Weights of a small transformer language model.
Architecture: LayerNorm before each block, rotary positions, biases, untied embeddings, normalized queries and keys, attention and MLP in parallel.
Training: a variant of SOAP for these matrices, 141M tokens, 4790 steps.
Each number is 128 + 32 x the weight over its row's rms, rounded and kept within 0 to 255. Layers, rows and columns count from 0. Numbers have three digits each. The size before them is the row's rms in percent of the matrix's.

# layer 7 MLP down (transposed), 256x64, rms 0.646, rows 96-202, columns 0-63
080:137093126113124123183142171110154167143140190116111107117158105138124150198171182120182098128119124109156206116082133137125155098080164061141138154145126105152064072116153082150083124160124142
115:085144187096110171126151163101167201135067102094143147102063116131151137179092164155106119130139167091152103111170096118094154110120136146113114117166146145119126134106106107127127122190086032
111:131107174137130130071158098126138050164118137091136139127128075165120129136127147118123132108181118086087157145145077177086143110116174058136133136129124055094126206179139175141112080155130138
087:143080136124066112067176142096146107136055128159167153156145051110166056122158104131125155146132086143112148118125142133147137109126110165166121188083118142164123124092135057096173134154120165
103:108129152092121135126098141155115112150113145135133101126089126165068169065181174201128188165164137165126132123121161120121151158137143103168064095134133113108147133135108143052089208114117074
094:117112132148145181167088127157207168135097132101164146093166109130139122094101140131124137083067139177083047128188147159157115103142111116133108124119128171125147129098105227122146131170098124
124:087075065137165137150159117123105123150139113137152193125068152087143121107097145153113090161138101127140148141081144124038116169127128085163139128033151135075110165157164132106095111122151155
096:074107149117182158145098148144148137095170100084117093121129143123171158076168143174106142143071130109166103139168168115188147103129104218084086070175118080146148138133153120131127103108113099
083:102134093155161203180124160171070135099135129143075097119093184159155134146137120094129120140121112135153187113136151117149124154120112158154123093145143167128143088171173087136147065136149027
102:110110115175118145160128140075177130143122164125097092124133119170139159143078134094179096090151155135128156148113122126148166071168158095070059124184132119174083159112120113164100098175052151
090:104123145091176116153085129140064115114175121104100094093103137142123123143057140055134096091039154152168088123149085162136108112114128084089113159157107090100145137110114176095120067109113124
101:085115179129079165126095118087183116145168148139149130145129099086137168074187067161084155114145112125075117083100150117096130098159098177163098096128121117111084096118146111141058158170153157
100:171140109102176114129157100144145142160124144122133111069112124155108182116045122139118094083144155108127088112176141124198108114084126129154120144183111160169075116149131235145092118120122098
065:164199144138110101156189211116141179146140175095118103117117067090150168165088113125148116124113144167131160157134122170088118111159189091183152099121136134154080166150088087123102139127109131
097:097081193109144068111117151115085091190171122175165170131070147100165132075109114105125130129153091149123105159094162116096094141167122120108069125086175162131132127191123090127157108106172126
096:118144095073071108081133178119143087115166137127144138150078105111157141115147125113098150174168141172151217054090101163128109105128152154145110160061172118146165157128128082134108131123153178
111:152152109204135160111142153122116124060145115090155129135129168113140133129072088143137136150132122049141051134093155120095106111118128141115067184109131131123118040106189097107133155117173152
077:096094129067135147131159156121100149120154189091072112145141137113120168107171106116122175139197135102091150161153136116087112141166206060127107121090160115168184163112161141145115161089167148
087:151166100157062112098062149132170110135159104123162189088125135099127117089104132159090181098139144147099046165079106097132144141149113176173165146110160111096091082151175123111139169135143145
089:121190108131091106123127136123143130100142158123124150161056093201166141144114100146159133145084138094082138106028117156044121140124140078148097111128185136143130109115075088106132116093152124
085:136108126142191135157191133170120159100098125174143112151158037119107108130148153090118088093167083088091118086136113077132089142132123086130091140102127173136091116158176123129079134131208145
097:159119127146147123096175128085106077120117130123157160128095165121113108191098122103119122131157135128157127164159146130097114224151166168128116125138121194128142134110118133176154113082012081
103:112167181151147099124163075108184176106122188073117066115088125131106193117094139118149070137146120082152116193165093124107156133128136100179146149161107133104143129064083158107103114128132109
093:125164167139125082104137106070127164149075114155075163129161137104195151132113186099129111142100122181100155086131087087148064182107150123115186152131117161082109095130137126152156077154116175
109:148138154110085187141129136135131145167140148101188123119118087099235121146169133116136181152106110198161113159154115142138146101145080146160142109089106139030095131165109157117118141102158122
083:164124104107153175140141178069160124079110148148092106130132118133142121077074124106089138192169144169136145144128141147065108169128094133106033142166164158124171149121149186091129100128141086
106:111188091122166094102135125092107132126103103084087135146076088122169149130136098168150102165117153131101166181099108114099138096133180183133165131138157071124189183122177120160194083162115140
114:129114174171165093151188087071119143178133168100177142141113116096149083220119192134075118143142104116076116123149150158105091120129175076173112130110137112134129091176124118131130110093119096
095:075181125140134169138136204099119091091087112096091130144135145080176116098096097147120105136052133191103141094141183104108070091187123158137176106131160162122149129132098150166141111142153126
100:134098177116143137074115112110070128217135055101079110100149133108082119121109161079116145099125169169115157108153187151166129084082110119161112115172128152139106105088097093153113107112098173
089:138107082081146117151127113085099131138179130146048104108122138098137188206100129099137141068103136126142127137177053126195111109115184143131182093162106174140121128147128097162114159141145127
095:119120133155128159163079080095058167119139127151129106163153110074139148068117183107095104193137135147120138184112168117105131150123129132151113152101148099113156048153109104067135119080199141
102:090097108134192069139130141072160133161135129127197083129103164141156151099082107106166142075107098132083128083134124113104149149069106121121149095103147166121125078165053095102117179167127143
097:146112118110150083103180123166052116081117120168124149159079141106134140175070138155085160097085120135077061159103116036126098086135149130099138097120156184092121106100139150144125106118127121
112:139117127124143137152076130169124156126093126130159116117155136104088162140067094136150128151096240154139090168135177157140116155148179135107128100089092144093079064170157130075115110071117108
099:168135138148124099135127110081136180191175124116125147118116127086157143104064139076166133149054140097099120154143141146098087151103109095100111146125161147108199180156164092101077146103096194
093:158182127110078086151126104153211154110119125110177105105155132128141143115111154129160127212106133143118107090093170160083117070142151156146178156065124080109130125136155139095171181126161168
107:085158135126107161172156150150155092103099159095141168150093159143141111149161103123105123147115135191105122168085092155082088114133131079080210142091153140142158089110175114114169147153204172
106:105169121101124145155134129157106184119172126171119133179106193192133152104161053109141105108147132112149117128137160155151118138139093105103125100143099131225106113110070151165095044137147142
118:031059148129117094131122155061112198092132130113147144156097216126100163086163085138147115117109119143184102105107098092158160115115144124150144139081111095111136150148128100132092115118168139
083:159132200113104131166075168067227160132129118142098124125140125118171144074151150152114164163175142180119086136133150068114085077124102148144095113095128147088104116105117100104120154126094159
100:121106170111082144166135166119170105162083133116091211142126066107176111130157169085136093098159079138154137114094156126107093128132148143084142109096068140104078157176105082124085128139135183
091:191185111106092152127120138131100107125138119120092129128182137090164151099094131106118157178151078204103157149089132057127109073103103116172090135155113159109076085132122075172150087147154141
093:182157111073143125133196103144126124073194119177144074129125136148080143116086062118120191170100134095149115112139110079195113147185095143125128148148133076144152162134121162144134131093147152
075:149152136125096138098206158136136132128053149130126157110109099054161099125101101092140134111148210136113102101191158109119112158142149139129162093111128109150085162147082175185093068109109113
102:100131122136100180154219095108138117096067082133097172073107158117202112130117117173159133136094123118172118123170062139128121192162146175095154105142113138123138089100110125179117136100143107
092:170140133159122181138118105138089086123090105122155090088145169076169149153092121136138099170067123177096134139117123043110111108126145092121133104137055134091189153085146185163125161105157137
090:065184149140131100137130152123243131116122170052144163134129103125107127091088086090126176130102112106135161114135199106111162125134127126161170120132151098151086164119125125126150134186114080
108:193148107167105118129111141185210139099133177072129094160177064128143094132149139124167156164125122124098176111119167059143129113120082096126077136108150089139116082117116111169152152075136126
097:098195101140088129140126133174131160108041183126142070124151122113155131118134115107123131165126182165116136103116145120158167103149162136140112095101080119213123152123119157135069071154121198
093:099097107080089103157125089187135143134133125117140149135094178189117144104089220161100131120064176150193111127096114131131114106128102101138150161110117176111118122114103093128157172077128195
102:137085094200094115176138123072091070093140187224153142164131139084122146080095088154119123115122143110143138077144152134130180151151092166142125146127118086140149126125171111167136141162152171
100:212135168212134096095173071144122115135117122177167108144137096120151118156154150153180170149095063129106101143146136146143106136104094129117177091112072131113142172150125153108174136078142087
113:146141139186148072071128193122109162205143093105091129116151164116128096152098151084096111093161125174124140138119066089161128108116174124102048123121097152157145132138112086168161148117141173
079:151086158185099129099159150117154128157104152118100115195160114152147091134097125132135129181107160083161106088152042101112164139103103097200094116106127086141138137166129048100146162095109112
097:125144088153104165098119113153117138159098174194122102135138157119093107144149109121149050082166113126165148063138175143140160115163115117148090094194107150169145073089149162129117042107128147
120:199084144118163126142068108149119136118144149064127118127136119150173105124047128170116097119166129165167150151077169169091101087116126126172130155128144141064087166098139144112054124095098138
087:120122107141170137118159156138133088151139126136085117116105135106135090127046196145138069115106142100114072119178085129168169165142140097186094150197132119110109092132160179189151111143073136
083:090178113112105135067122147180116101072075106140113130161114198101065166128106112155130101154130121121087113086116101124158172152171111147167148176127142220134111136163114122140169158090159150
085:135081113145179155110105125121131077169175145071147129155112081150121084169098129095145055120134099111137154111066083189111106123060140100176128102178141152096152141162114139123155171132165090
096:090160123069121144135132068089120136121128112106103113111072157141105102126147173088104194103110204151180112114120175112116115162145113101136100081111118102095154133077085101055101172167129090
085:087134155110135229099085136134101129144103155086129059170204091143165137114158167137149155139134095062104134140115103127150109123111159096104107140196087127167124153182154160114130104115096122
093:160070115124137165145054174168042132172132111171149123134118142154129123157094150117154133084138208185149173128143146132152173127117065176122071127122130145142138125148140102077096117135109152
098:151086157124132148110178146168135128103041152136117133123117149093120148129089132178110076127163145109109161056130100121111131118105109092148131092149143159109108061088099188152034144136180127
123:158102112137128058143154078155064120133151136136114186168145052101105092181165138106114137154083110140087137134114144100143096134077082105125139138141144075120148147161136090092192163074171125
087:188124121150130107154119157091165159131134177141111078087111124077095120170143144142184132082053048134118114104087108145089140173123188116099114093130129111107098089087129136187108088096111143
106:140197206147124141155111149113093147156122192139126065177116137072095154150118141145171110106123140166111103157140109120101101093114126121129129064115110053119094158129130073114088122124071184
113:124196140148104101091117157109189128097138071102122131112105174200118165137160120134158121125081138141096129142112149060077115150194104203143172087079145111134138122077111138134103154105162143
104:084122050197171089119142113093092146109096161096064085114110178080099146107127146139128130135119155133158117110108108189101131110098170086091138109161135138138202180113118106171120142101174128
080:178135090120112089128085123172147096145055128139172123121080164157119160118080135108134139136141120066140099153089124085121167163163177120108110169180115116138080085124133151097057125142052147
093:139087091144115092137120178108144117155184195178146080176178093118071132115126090101138170085112131094114144068054146116153115119112114132178079123157102132108111125153143098186108170139159119
116:107134161165130135162104105099131109182175143113089118133170112096143112088162152155177137124125097213139125078109114123030215108118111138152160145110091083155129127136116133160187129116135098
106:156115157152202090153154104178111176127133108145097113153138178065146132099145121109189134168179134085153128109096162148142115095145105124104208112081145087152132180115118109163193117127162099
096:150155082090145129168130081096126106127192140116139119128122131089190140096141116103160097157144077095103120083168121121174118116098103100136119076067111056112152105125171116090129136065207112
090:125104088170142127126122162160067122107153117128078084147075170139151161147140077166103157127147138130109173146158144092219070089147127162119151098166145152128072122189159072154150101118129129
110:128212120137098106083148115128161097139134100155095149117124075111035084136115085131085161148108110130111150132103143075106148130088119140128121157033157152102089080152167107081106120106147125
093:174187077071082128177124109149100135168126117153142161124201142186138088096144131089092135120098131149149136122137136113101090104130066077129111127157111111130139143131117095097044059122140172
093:058145031168154094151121121118147148061163155124168122133096124158135114140106087110130137115080107121115104102126111151153178119100175136199135192150134112093162096169114154094147078112137165
107:171109132124117092105129129127167073110140082126130172127120102141109083182117154087111139144092058071183162095116113151173104138100105211150136139160133092102092135107138082165193092134171125
121:142124069149140191161138132128165137099124119172098129103081176100136120157180130153076114130143082130138161161182128147108144142135113115116105060065184106187133157099077098137081134112064135
102:112137122099156138130108129120087129125129153092093076157103072169183175132125108208101110167091152070111067107129113150149106106107129148142089076183095154129147148067066151128086116125142167
119:081111109132170145120095117187087110139104086138106118124143141148114140099092176065117113113123148175173117116147129136170148136092070179146150103160078184148135120225171153134130071092132109
090:072103060143112135160116114195105157152132161105080121165106147116128121181107133099222139067144113115127107102108115113147167132147147131136135125116074127156069114148103134142062172070163101
097:044147119082118144130181134189142123115126129136155081086155119195157136126188138166117146167086132100182148094124105160128140124133190088154154108104132091088094144088192143070120139127133119
091:095147146084083189151141118170131174137175077092122189117160155119143115093134094111102099060084117108102059021137149139141126128137124124102133119147122120128128111188113153158091104153125150
084:144130110142113109101142150094150073081134130141216148152089072128122153105102159136115126108112169086156077121091064086111128136064141139152114152136143133139128078110148085174192125096181182
083:131073119144152093104122144168160136146129145140112088154141149175097153153144149100155071087126132163055155135100183143121183101079167122099143051109154130161110156072099135155107198087111124
102:147098161102135117139081124146140082146130142160088137110119097151118139155189124104116128159145177126139128119111120095189057143183132216172132159142082154132059099139192133150131103123115198
105:118109210100182133104172186050125184134139118134122193174070154142131141120155108188110105190092084127109170121128160120087112130176144133108099161122143163108150164122150113143117096130128135
109:120136120144170112121116099098149133095150111105144089107160146070118149152104133159037149154184173163129105071128114128135187086111190141175100117149162145135101103064080093153169144123076139
092:137154079179171058078137177161123142108098091143132149192122119206118170146162113164110093143131160109129177097171111093162094102134119094106132120114108166191161125142151105118124126185168142
098:150050124124127066122129154060160083132118122121126141113142190101104150172133093140067143139097148140104175073134044119112126119139149155151135159187107106130155100078143115166179098104119158
089:069103135080097138113183119141157161131117205094137128168132124151139108158099101131131163120126169198111078086121096088159132103138193108183153155066111086093141173134116120159103130171153099
107:114084105063114116132085109114186105096127197120167108149146136129077143092146154183117182153111112104130075135147124096108129152130141144099127067114083088090128085080150171137172158066137087
112:141167133115200166111131124136155096103105150106140086135090141093117163138084126139162129068120141120133063070110146164140194151173096125102064132159129117162076085160105181137095178123121083
093:156093132105110152160148100119134082056112139121168177163097086140108118115188113141146096081069090119183163097132094122112103094173106097078157158120157141114132132162195164130128182158157172
104:105218134079100134192126115194113144116195107157177168116117164127173095145187112103096153166065129125128164167099172150122126134152108102114102143120096149105142073132119091110166132144107126
086:070135130135083075121107180141153096125118100136177153141076138159120081089159096108053179149114154170101181135094133078118076118108129200144115151141151132122145082138169101120180114144132165
085:147129204165059175148142147112106077112098161161191117114087160157085167118116092202100159106130127135134164136124142108154150139167113150138099093160120124132134142095108187104072105071096141
103:076166119111049085120087190147123163236173105120082142126140139202143098134132135151084142158162120104115099113121102116109095161153123114126097122101164134131166155110153103132090119154142173
096:148112071173166081175175132159093117140141144082140146101124125137081092149140116193140171115109139066115080185113123152144138088098121085125086106098144115122164192115138078166080158097092145
116:125159158114189197150101128156121124136159109078116129138085139145125129106097118147177131136174114123122081162132161060142125109160091140155160086114150086107099209165072186121108169123189132
105:078194123143110133103060152199114169099150096106155155137152191170148131141122136074103133117160120113155108136076137137141144132147139103097099118069129147203135169115070125163142088072124148
085:110086078105174085123118163122145086130135195134151086144166107105103132102093100139151140123171210127145145105117107133118188155132144109170143115118120120140119223075104131114140169070115184
091:163121141139164093106101162068144070149150151096207100193134140138176119110113160097145116163077155110120138113141163086162095162103076120125104037154173108098104120124143076102138130134142120
113:127155092089108115124077140110131115096154170132203107115139139100144100112117112154134143029132075139120159175104102168089150151168176159145148099134104101144134114154095140204203124111149092
103:139137141117134120117094147153166075126166073129165147132127125111062128063155120110156154154109170046137146103077183041162170163146138178180124119123108105132096120111142128137132133155187112
# layer 7 MLP up, 256x64, rms 0.62, rows 97-203, columns 0-63
110:125093123134046122086196102134096132078109137189109142139144159170106108125126172167122101113181142163098079140142097156173085111137102085128104099136087083100082145174156180139144111086124099
102:110100116098127130102127143143146132141134059076224129091122081086116133148125087081106137164132126158096147199125177128094142156133147147169136129181142155122169080119117180161145141087066094
092:101140182147162141144174067133106093154112125107108081114194113161116133114127124164169092163121130106113146122101146139114151110150103105130076116182137140063171108145146133131083052046164075
105:147106100092122118117169148094135145130140145093122111098156114143143132088147044099161085133104130044082152172203101128061132127127125123107172128094212144118146188101100144139137097102117130
106:135111128133140151125148140126049151163129139163161108114064137145107149117215078104081116174166094077116155131137128110089194143118106092111120164136189166103094129165079080161107104102134111
114:141152148034133088129152134169133178093093120142112117156151157154106065156099120148138087140175109111131155158195147152084152123111166065079101096123138218136141158125146116156156138164126127
105:123126099149094113109087145139067165133095100079165155121127209133143124085141089079119121148138153138108199155196089144126157143094130118146125122105181174203093102102102132118173161167111113
096:111098118125121140138133099098167079103140150168153149151118108068124090100074192086120093132113157112119085154165143180083114121181176143109178131114102129071075176092090121143128095115171070
107:157105178122106098204149148143102088154115113107117098114118116151113168105180065107148122091125142158148127132143108119182143087088152103180141164132131101126083175153151154182114107206053149
101:118123086097145149084056124095160131178107056163119085073121127137116059119101160126120138196155086093149115128165173100137119138174118102126185130114188122116102162149114107141148140099158179
099:167130107075171136143121071120070121135117095155113204110168141145142157138125133121112141103047118049192119143143126125132168088183095104142165170103124191126172098103112139110140103099128117
103:121130156119179111128063169181184133165151096123129145105115088094121072106098138134091100099112117119097096194090201079169134093165083142153144121102125061126173107130133146163125078112121122
088:122155126152148149109157114149100112121158126155091132157134148135110153131152195128163129177156050130099109136152123104126178132224097164080136102222110110100121104104141124109075080165169131
099:080119128095138156095184065170153137116186080102140126145128138125123107194147137087141130132162101142144054145129053156149117140073147165093082154133104129152148188136073128139103157101107090
090:099157174079144101157138074109084103173198150136127161057110113126078131073131111156170069131092130086156098103142175113075205127088117095158134118159166124134121147121128127146091131131145125
098:073109175118116159166141132100108164103185151114119123039165121128154116139097106099128149137091174151124096151120106135084193082088084146119162134143158091090159130171129168101136041107122125
105:111182147203149106133090065121181089117114055153145179104108108144141119131129133152113103137096144173171099064115142099137168148088051193116137113159143107134104119129073140133151142115094122
095:117115070091140134117104079159159072147095077118100104137091138101138158145070087108126113088121078075127168097160195087051115107139119096145154165130139125112172141173145140096133064141115132
097:099122114128103136070146155154126115111124101092138075128203161068040145176097101119121191135140044121109140155135126176130167146142118099136153088130127154134181112176114104163132160140112096
092:131124161138148149129133103132119100116190138174093070064187115174168106130108156152151142136096144197093104129138102116107102131106139086123122158106185124118192128155040155142097151128077083
091:191143139099164192175147113130115111129109154133153119070162171108165186083079117148032139100113124134116122144138147157070140114076167060125144106123105125094117159119143128152170127154085136
093:133150111164095151178086125171110109096155129133139153158097093118130110144050174107120090111098132101088057173157118144074117075189130157134095118125115135107111141163121161086146129045181130
099:150087093103111153146138104112124068083152100086136118109125148141056123085177082126087124183113145081219104181137148110151104111138110085168121154124104117128156166129165155129094095154164074
113:107105117128079147133109099148152129102169090105125123143218201139120081089107153169154132167132101086144090090172138139142099177102196072127114139120174105147078092136101110142152160170112154
091:126069119124142125089082133127148076100119140080100135097148123119127139162149153157084157130132137113184091164144125121224118144205153125155175158164117117157169078163104161109158161123060153
095:155052136138095140148119080144145141128195135124111145080156149173133159131165069145060176154134137136127101136144110147108152158208152131100127133179190124148138160137093095090152197107142113
105:091135060092125115169099100187161141095167122202100146146178165146131162163149118160110122145184089104146145153166097092092127152117086112137138139117132088161084161136155129129172132114137038
095:171097114113095134124087111171095204100118100090140148100054136096121133114147111056128130127151057067128118158067126111156140084131129139147121099130119058113134162078174098107145111147145092
103:152094107142136120147132153128143107122129095134140104112201116146165113182043144133187170105144076089059129175138099117087151139210181138115156104106148136114159142188106170132132098141120139
107:150079182192133132097227096107106161137180090124113096098168127133170084099148137173119129159103125137116160092132150150160136140126162125086085157129078095112078097107131132141137093151141060
099:144130109139117132114130084146121089146091201110120185146130105108110117165132119122119097106196079162120113102114135126152142193092111187082100184146088058196173116092108172100116148147106149
091:121103141141061110150102149179112105069133121099110129058110126110124157160168201084041129148111160120057108164177152161147144134160119141159106175151112120152109172098163128124100108127102149
103:071095137148202146107117104120149095162093177133202099152084105052118094125172121148149136124118101098108127079118164182071156113136084110102122129119170137155144091141135100122120088159189112
098:070103132120110157142098127114118143097063118109110060149162130142165138068148136178142095088134095141143116088067095160091108099091149086136180115168149080145152157075086114133148147195097142
094:143150114113151130110184085108145118055127065102137120129066083161109101151165138146140105129155132081102122094133176161083158195104149106175144149052108115168136179114102125148166138182136134
105:155135149109151129089194117164040122130173128138125129148082104057128168140087157149111075088044083107111102130101125123154134127101098092183116153101088129128153122150160172136110079132151113
089:125082104129040108156135102153136108122172154136174157153136129170073067120133182160104070132174108108122106144108104145150074115142145151125131162123119158193074142183114110081166151139126078
113:101116081092129092129128122144102104103148128117164138155153114094119187143091096093095092134094096125178098130105137155161144104167089173166083149130171172182165126170157153116201133176201162
098:130109131104128118129111171143088158099068128101170177129144132081138081135136129161114153080122133207146111154095095133152175096142122099138165199150082120143148222093084167100110096113106139
107:102140164107075136123123179164135127117158157088154112124102062073122159139159106152114174132077147055121173167082110144134181061079105182090154140117126125103155133096120187103150125142147104
105:120143094102153145146063094104182157170188116173124076133115119132070173091073159174113135099178118091126194149135115144138129120136064135126118162142187128167183142156104107134115130119179132
095:104078164098191166139191121176176112125086149117127112123133111092077190125112111151165146077116179080119134161118109114158189129126125077117194112184144142102153154135151167134098127119175134
103:144126089093086098165095176135122121123074133091087065185111079119139096095178119143158158133120220133088123165142184168174166151072083113141151126136150139154133144135142131137163116137142086
092:101160135112185170133089137106143115136142101118121043119168158138128158134145151182150116133161034114174187148056091113159146089141132162174160164145125139112141095096128112123161125081118089
095:091076122136188137114142104125092141122186069128130124150151163071090089082127202127091071111115147103115067096133132162099109136166125149154138187088128100160170106080124094131128156177149124
092:121167192112091154122113149097126155093169158130084099099110128187095088099077201182115128074122118137099082173101083146106120147116192142119106142112143140171147071135143118080179103115114126
087:137161063181125150101137111137082098141136132101096126082120082183096139112134183130104067106154155174135114127064125151108143107094149155110086118165121164074155131125218179122168128142112101
105:209120121167127119107109126142121170122141120131181163149069164089098080137156130170143131133127098117205144135154116130144154138127123103117207153178106060100146167133176144137094093099117065
096:109140119134090121097096122155194085102177144130078093128124192111166080086087096107108095151091196118103118136138118132103213115195095167133155118143131143172126168175116135113122081123124108
106:057141153142153088137149207109137101138100123152145116131164134098082130178090091146104140118144015163109147173100136095137141160127164097098117139107167151103146127114118182114182086162124115
095:134115126144135123116143154099111104121142131154144163097134193089061151099144129152141175141114094086135168169119141129127133087099066113088121210081187162193125110151127185113061133108120083
094:104125203050126112099095162171080172129085133120111198166129179106104130090155154180132103146151113115088137123141100152144161175163144142129081128118082143142124149100130116131093134151043110
104:093153167128083130138137167165083125119097124143115092089120107144121162087087114158084131144121095211101083139136150123161105120170150114224093146173133163179146104094090157118196129126105152
093:121123186180092109107096103101088099131097127132092192174136109091076137219072125133150130145167070117152160162105079151144132135081122101137167147153142174111139164123148165096103079138138116
094:199129095173114110150162139152096136107170142128077131171115112148158135197141057086171133142104141076155126124173103144163181125154140095113174204148138147141128073119127158104163083137124097
103:078128162158129111141133059154090126143106157120101105105118121121164132107147168120058085045117181079185130154127113122149121112170124094156119187160196086129069132105119156113173126119148123
114:130145115087148053136102099134092110164110109103144134096138106090129139113159037161142100129138107049154168120128150144160125135084128123041120128115135199090074122109153106070096131116143111
092:169121118129157170112107098104147104180149090123069121081096075143151078104135131115109075134083081060120159128176138139143093147110167152117138145166177049153099082151111091108132130078150141
096:107139130140120111202100129095117164120138067099176069161162131113127070075134098168120151114115138112189089148122112115151156138101108100100125166187177113132062144070126094139131121070082114
098:127084159060138116174126096159157101169145139188145117163175055160141124168102096102138135064130103140078135171160133142123164157086136141104165099117124172092134102140165111177165160113183156
092:153106154159152091166120145150102091117091098146126158105136147215159163104134093155133114140112030151129101156163121056124147143166150213138140105136111090118086121116105135134133142182077130
093:094183094120132120107156044143125124135119088040126108117134137109137114136159124112087161163153057121145146117101116142116111088092165107147160166102149147219118150087143138079153097177121165
095:107108115127091121081124095119102120063131101115142156094077172165107178081082116112117132189163148127033114173118145103122147154080151120144171069161160131114114142139171117175142175137159104
105:117128029123174137098082103076156090125128119118135111113140161120083048142115187160095138131105063080098115174095143175089126118150156089140125117104125120145108141181111136099157109098164096
093:063118086134089132121134131152095108116142080188095154185193094128149079169127139107136141134151138055096128135164105162132101078164082115106177098184168120149091175106141134138153082118123107
095:105140145149134096137123140090166122145137123173180181131089162087144079125136154143134155114195058126113086131166073144139138126110141192055120129080163137146113183161111161142167154191103133
106:172121098136104141180111135106067115146155105143139093097154100114124147192110062154067139124141082140077116181157144130136135173145144112163133142121183134205139114172095117096163164162076169
109:051149116164136150074114090155122140108151178106114170141128214108090097147151099116136091114130114119079170147117102163137196107191150138106121143114106102081155128180085134122057121130155132
086:109161121172117086071138126179115166110183083099116118143075149185136117121119111141122120099078124080168123185103096199152146163162078149141137080133118140090112129146136130070179121149186153
086:147077143140142184079092132118121126157066091180103122182110085087146134171124108151151126190143029179093094076163114141133116152151132110171114145143118152127117156136126115126139070092104149
102:162134127108122110137127118148096160129178113136143093091126103083144122121131171178099107127059120123138141120063168165126139101171100137155096197176143111132233136111079146141110089095067109
100:067120092150176179145141097129150089131119134176174120097124083108133160144084151160130095143137083139122109142103132124133107153150128048112115098172147139146049140108121152124201103038117142
097:140172128121118088168091112105058148169159078086071136082108135041149137138108109201154115125098141107122141160093127131174120093098127107124156166178154105152154097132076157094117087165124117
092:138134157163126117116080084110133140154137129145129126186089131062081181091173116116073165109104107129142181107170151157146111107085077104101135189070096171162130079120104148106111111129143065
110:153144109122092162169129176094103129132093062095175107123138117107143113049162148079136146141097169153107138121128158184136092163155180150126193125183145166122175165095133174133144118133069107
102:102134130217152141078166105131151145081138111094167076153055114117121148134112170169105088061165094145128106185093162142157137169134150132134112142101132121159187152133114107120149136111192086
104:179107125113109232104136072122171133131129078125121128132117107159077112101157131089167159141170140104112130101075122164090143122126135066151110123200125097171104139061126097163142114091155099
103:104125141129158174125072049197074137099078117154156146167135127100104182136157146150143082119149145119150124100103104084140097142154142119158116157122170136178125191092164155149055102091105117
100:129127128117112175136174167135088101089126134068152140122169147076108128103177127104088093149095183179088151157142182138148184101122163099116128154113154067119172216138122170126140091102122108
097:120082126147144102138128176089086103167118159077090177088205116091122072149117108130120143123176093113074106162097119139162139112108083157077155159206145114127118150091182150142110158117114096
102:090132109105128135124142063133157125091076099119156124101117159075105106084177119186162137130131086057151183115206120082129150169140137092116143125135183077138124162108147166183098128131090133
096:174113131093075144122132111134107115112109117127109125105145146152172064112137065155126074156115212147122125207143140121081147159114135131110157119142150174115196110174153125143137074172056115
099:146134069097109130093114120105115128143144130153089144144088103091128095177119094077134128131182093141136076096183135133147125167126141108179119124159140117216138171157107173057154138146044133
107:057126090100116097111066107076156152132115153108078103160172116127095085150143145124094070109123177127085132208122067096138143157075119120116159148162161158111168137120138131130168093109107079
108:132144120202147136153164080142086153156134089101173120134144125095149128091193122108151102065130086146096155128126137134177119150123160152094112130086124081152171117077097160124094199193089163
093:125107100145161092142088112158122112111133091142177147131125158111141130173086120180144088093143047099170156159103085053146127174135147135154171160088163120145162109141142146072125067087088088
089:084137130050075171198138108200094171117127118113149160123187199139081124119103100131143079084148104102081111133165103129126092129121163136132130142138139147114181138130185111129086140170134151
109:105192100121104160151150097137120102057138066078104107108153121169087152196106118124117123108212115117118067110110147142136109149185126095107135077152129191134170102175108165143134133145142142
098:109148098122157155144150176142110094109139118157100117096142147128102109150098125174103125132158070122052069174122121133127095127059208117174131120081108112184083162137098176076131113155131172
095:115130110133163175139097153151112160116113145117157152163149104049082170050131126144088165180148076114137071066101122140147113140123088098146128113125160086158098127127093128087137049079126129
107:099108119132104126135101122133107097148160108099147089165068044073159133152102114138142141025150065128137113163145158151090147161135075126078154060132119123149098141142160154134123135082161148
085:138149107099149102131080084140105147151121126156115185114147068133065120149063143096148129145171079129139145125159112122134166086151103132039161062113179128139194096138119120106155187130119105
104:096117166118127158146162147131179154092171076121166147155111114095125099136065114144067061177150083122125180131118156108103147191175124063105143168116117155119168140114069130162153114136091110
110:120115130119085115122135158216192087116168104079118108110091098118112089118118125149119099093094149127097110173086105107085135166097139184089119191116160162099132147200146188128083130107109122
103:115095138123132115139095165174085130110110118121112158109136111055088158132095071123061131153133117122110135175136090102132159182034129086097101137088127110188065113083126111098161091117107146
108:132086124154062156094156174054114146144095144098119112101153087166119162086127173165096099067127093146081125125089070147143098102090133182095175145164154097122122159106135169087124121090111134
099:065106101136154112080100065118101063151128105147166151096110160060076175155131108185116087129177146114196113104111152159193088117163098143148135175122163136109129123126109132134156126089131114
096:105129122120099193120088055105157099151184079177112130131143155112131147105130090078109124174180064150062126115111119095090137154106163135105157108108147151147136088163126059109186143163137124
096:115146151122120179127163063158123160144108141109169153107115121144119137161105160223125157160127126110150140110125100138059141121154164152109116168149109165156111151113160204153109087047070095
104:122124121114116196101152126132167183094144088120086064163112056083123146094149096112159134120157095167137184176100115129085137187133158165100131182150123141095140088101166143093167084133152136
101:177125128137110174167123096096129108096087080140118071165191102087149143094126136105154133108085126125111043165093131159097116082148124127206176158101140126111105159086109161116146153109166176
100:137146198127122139129125098128137150158116082101095133150129175199124155136127119166136163149143064042134078103133159117098108153088133134137098146120162076171101153148141152191058100080117102
086:090133114144180096146105130112081095109119081181140122166162104095117165124154142081099185102077118070104104113093136160221185113141140128172167097105165118125116134104087153131121172177116124
087:109147105143191147097152038101152195107091109185101123093167127174149101137101110130107121086161099144100107101145126128167115136128052160120139127108169126143094131120181130203152146082112109
104:161163122134168200141083112117131097100133105127111130128109145138075111124106140238097123181107142053115114121064154158102136109100157141167184141105183098119136145136106117176106115140143084
107:075152187097137090128151125180149146137165135130123163169106129081123058163052093141108109119113129179115158180131105138163126141146088112103127166141107116164138074128124160108224085115123145
092:125154097174069158165113091152104157100130045143130139095123156165129120099115128064155078171137153134092061139127134109132139144155136178129106126158169068146062148117103098117112135162183172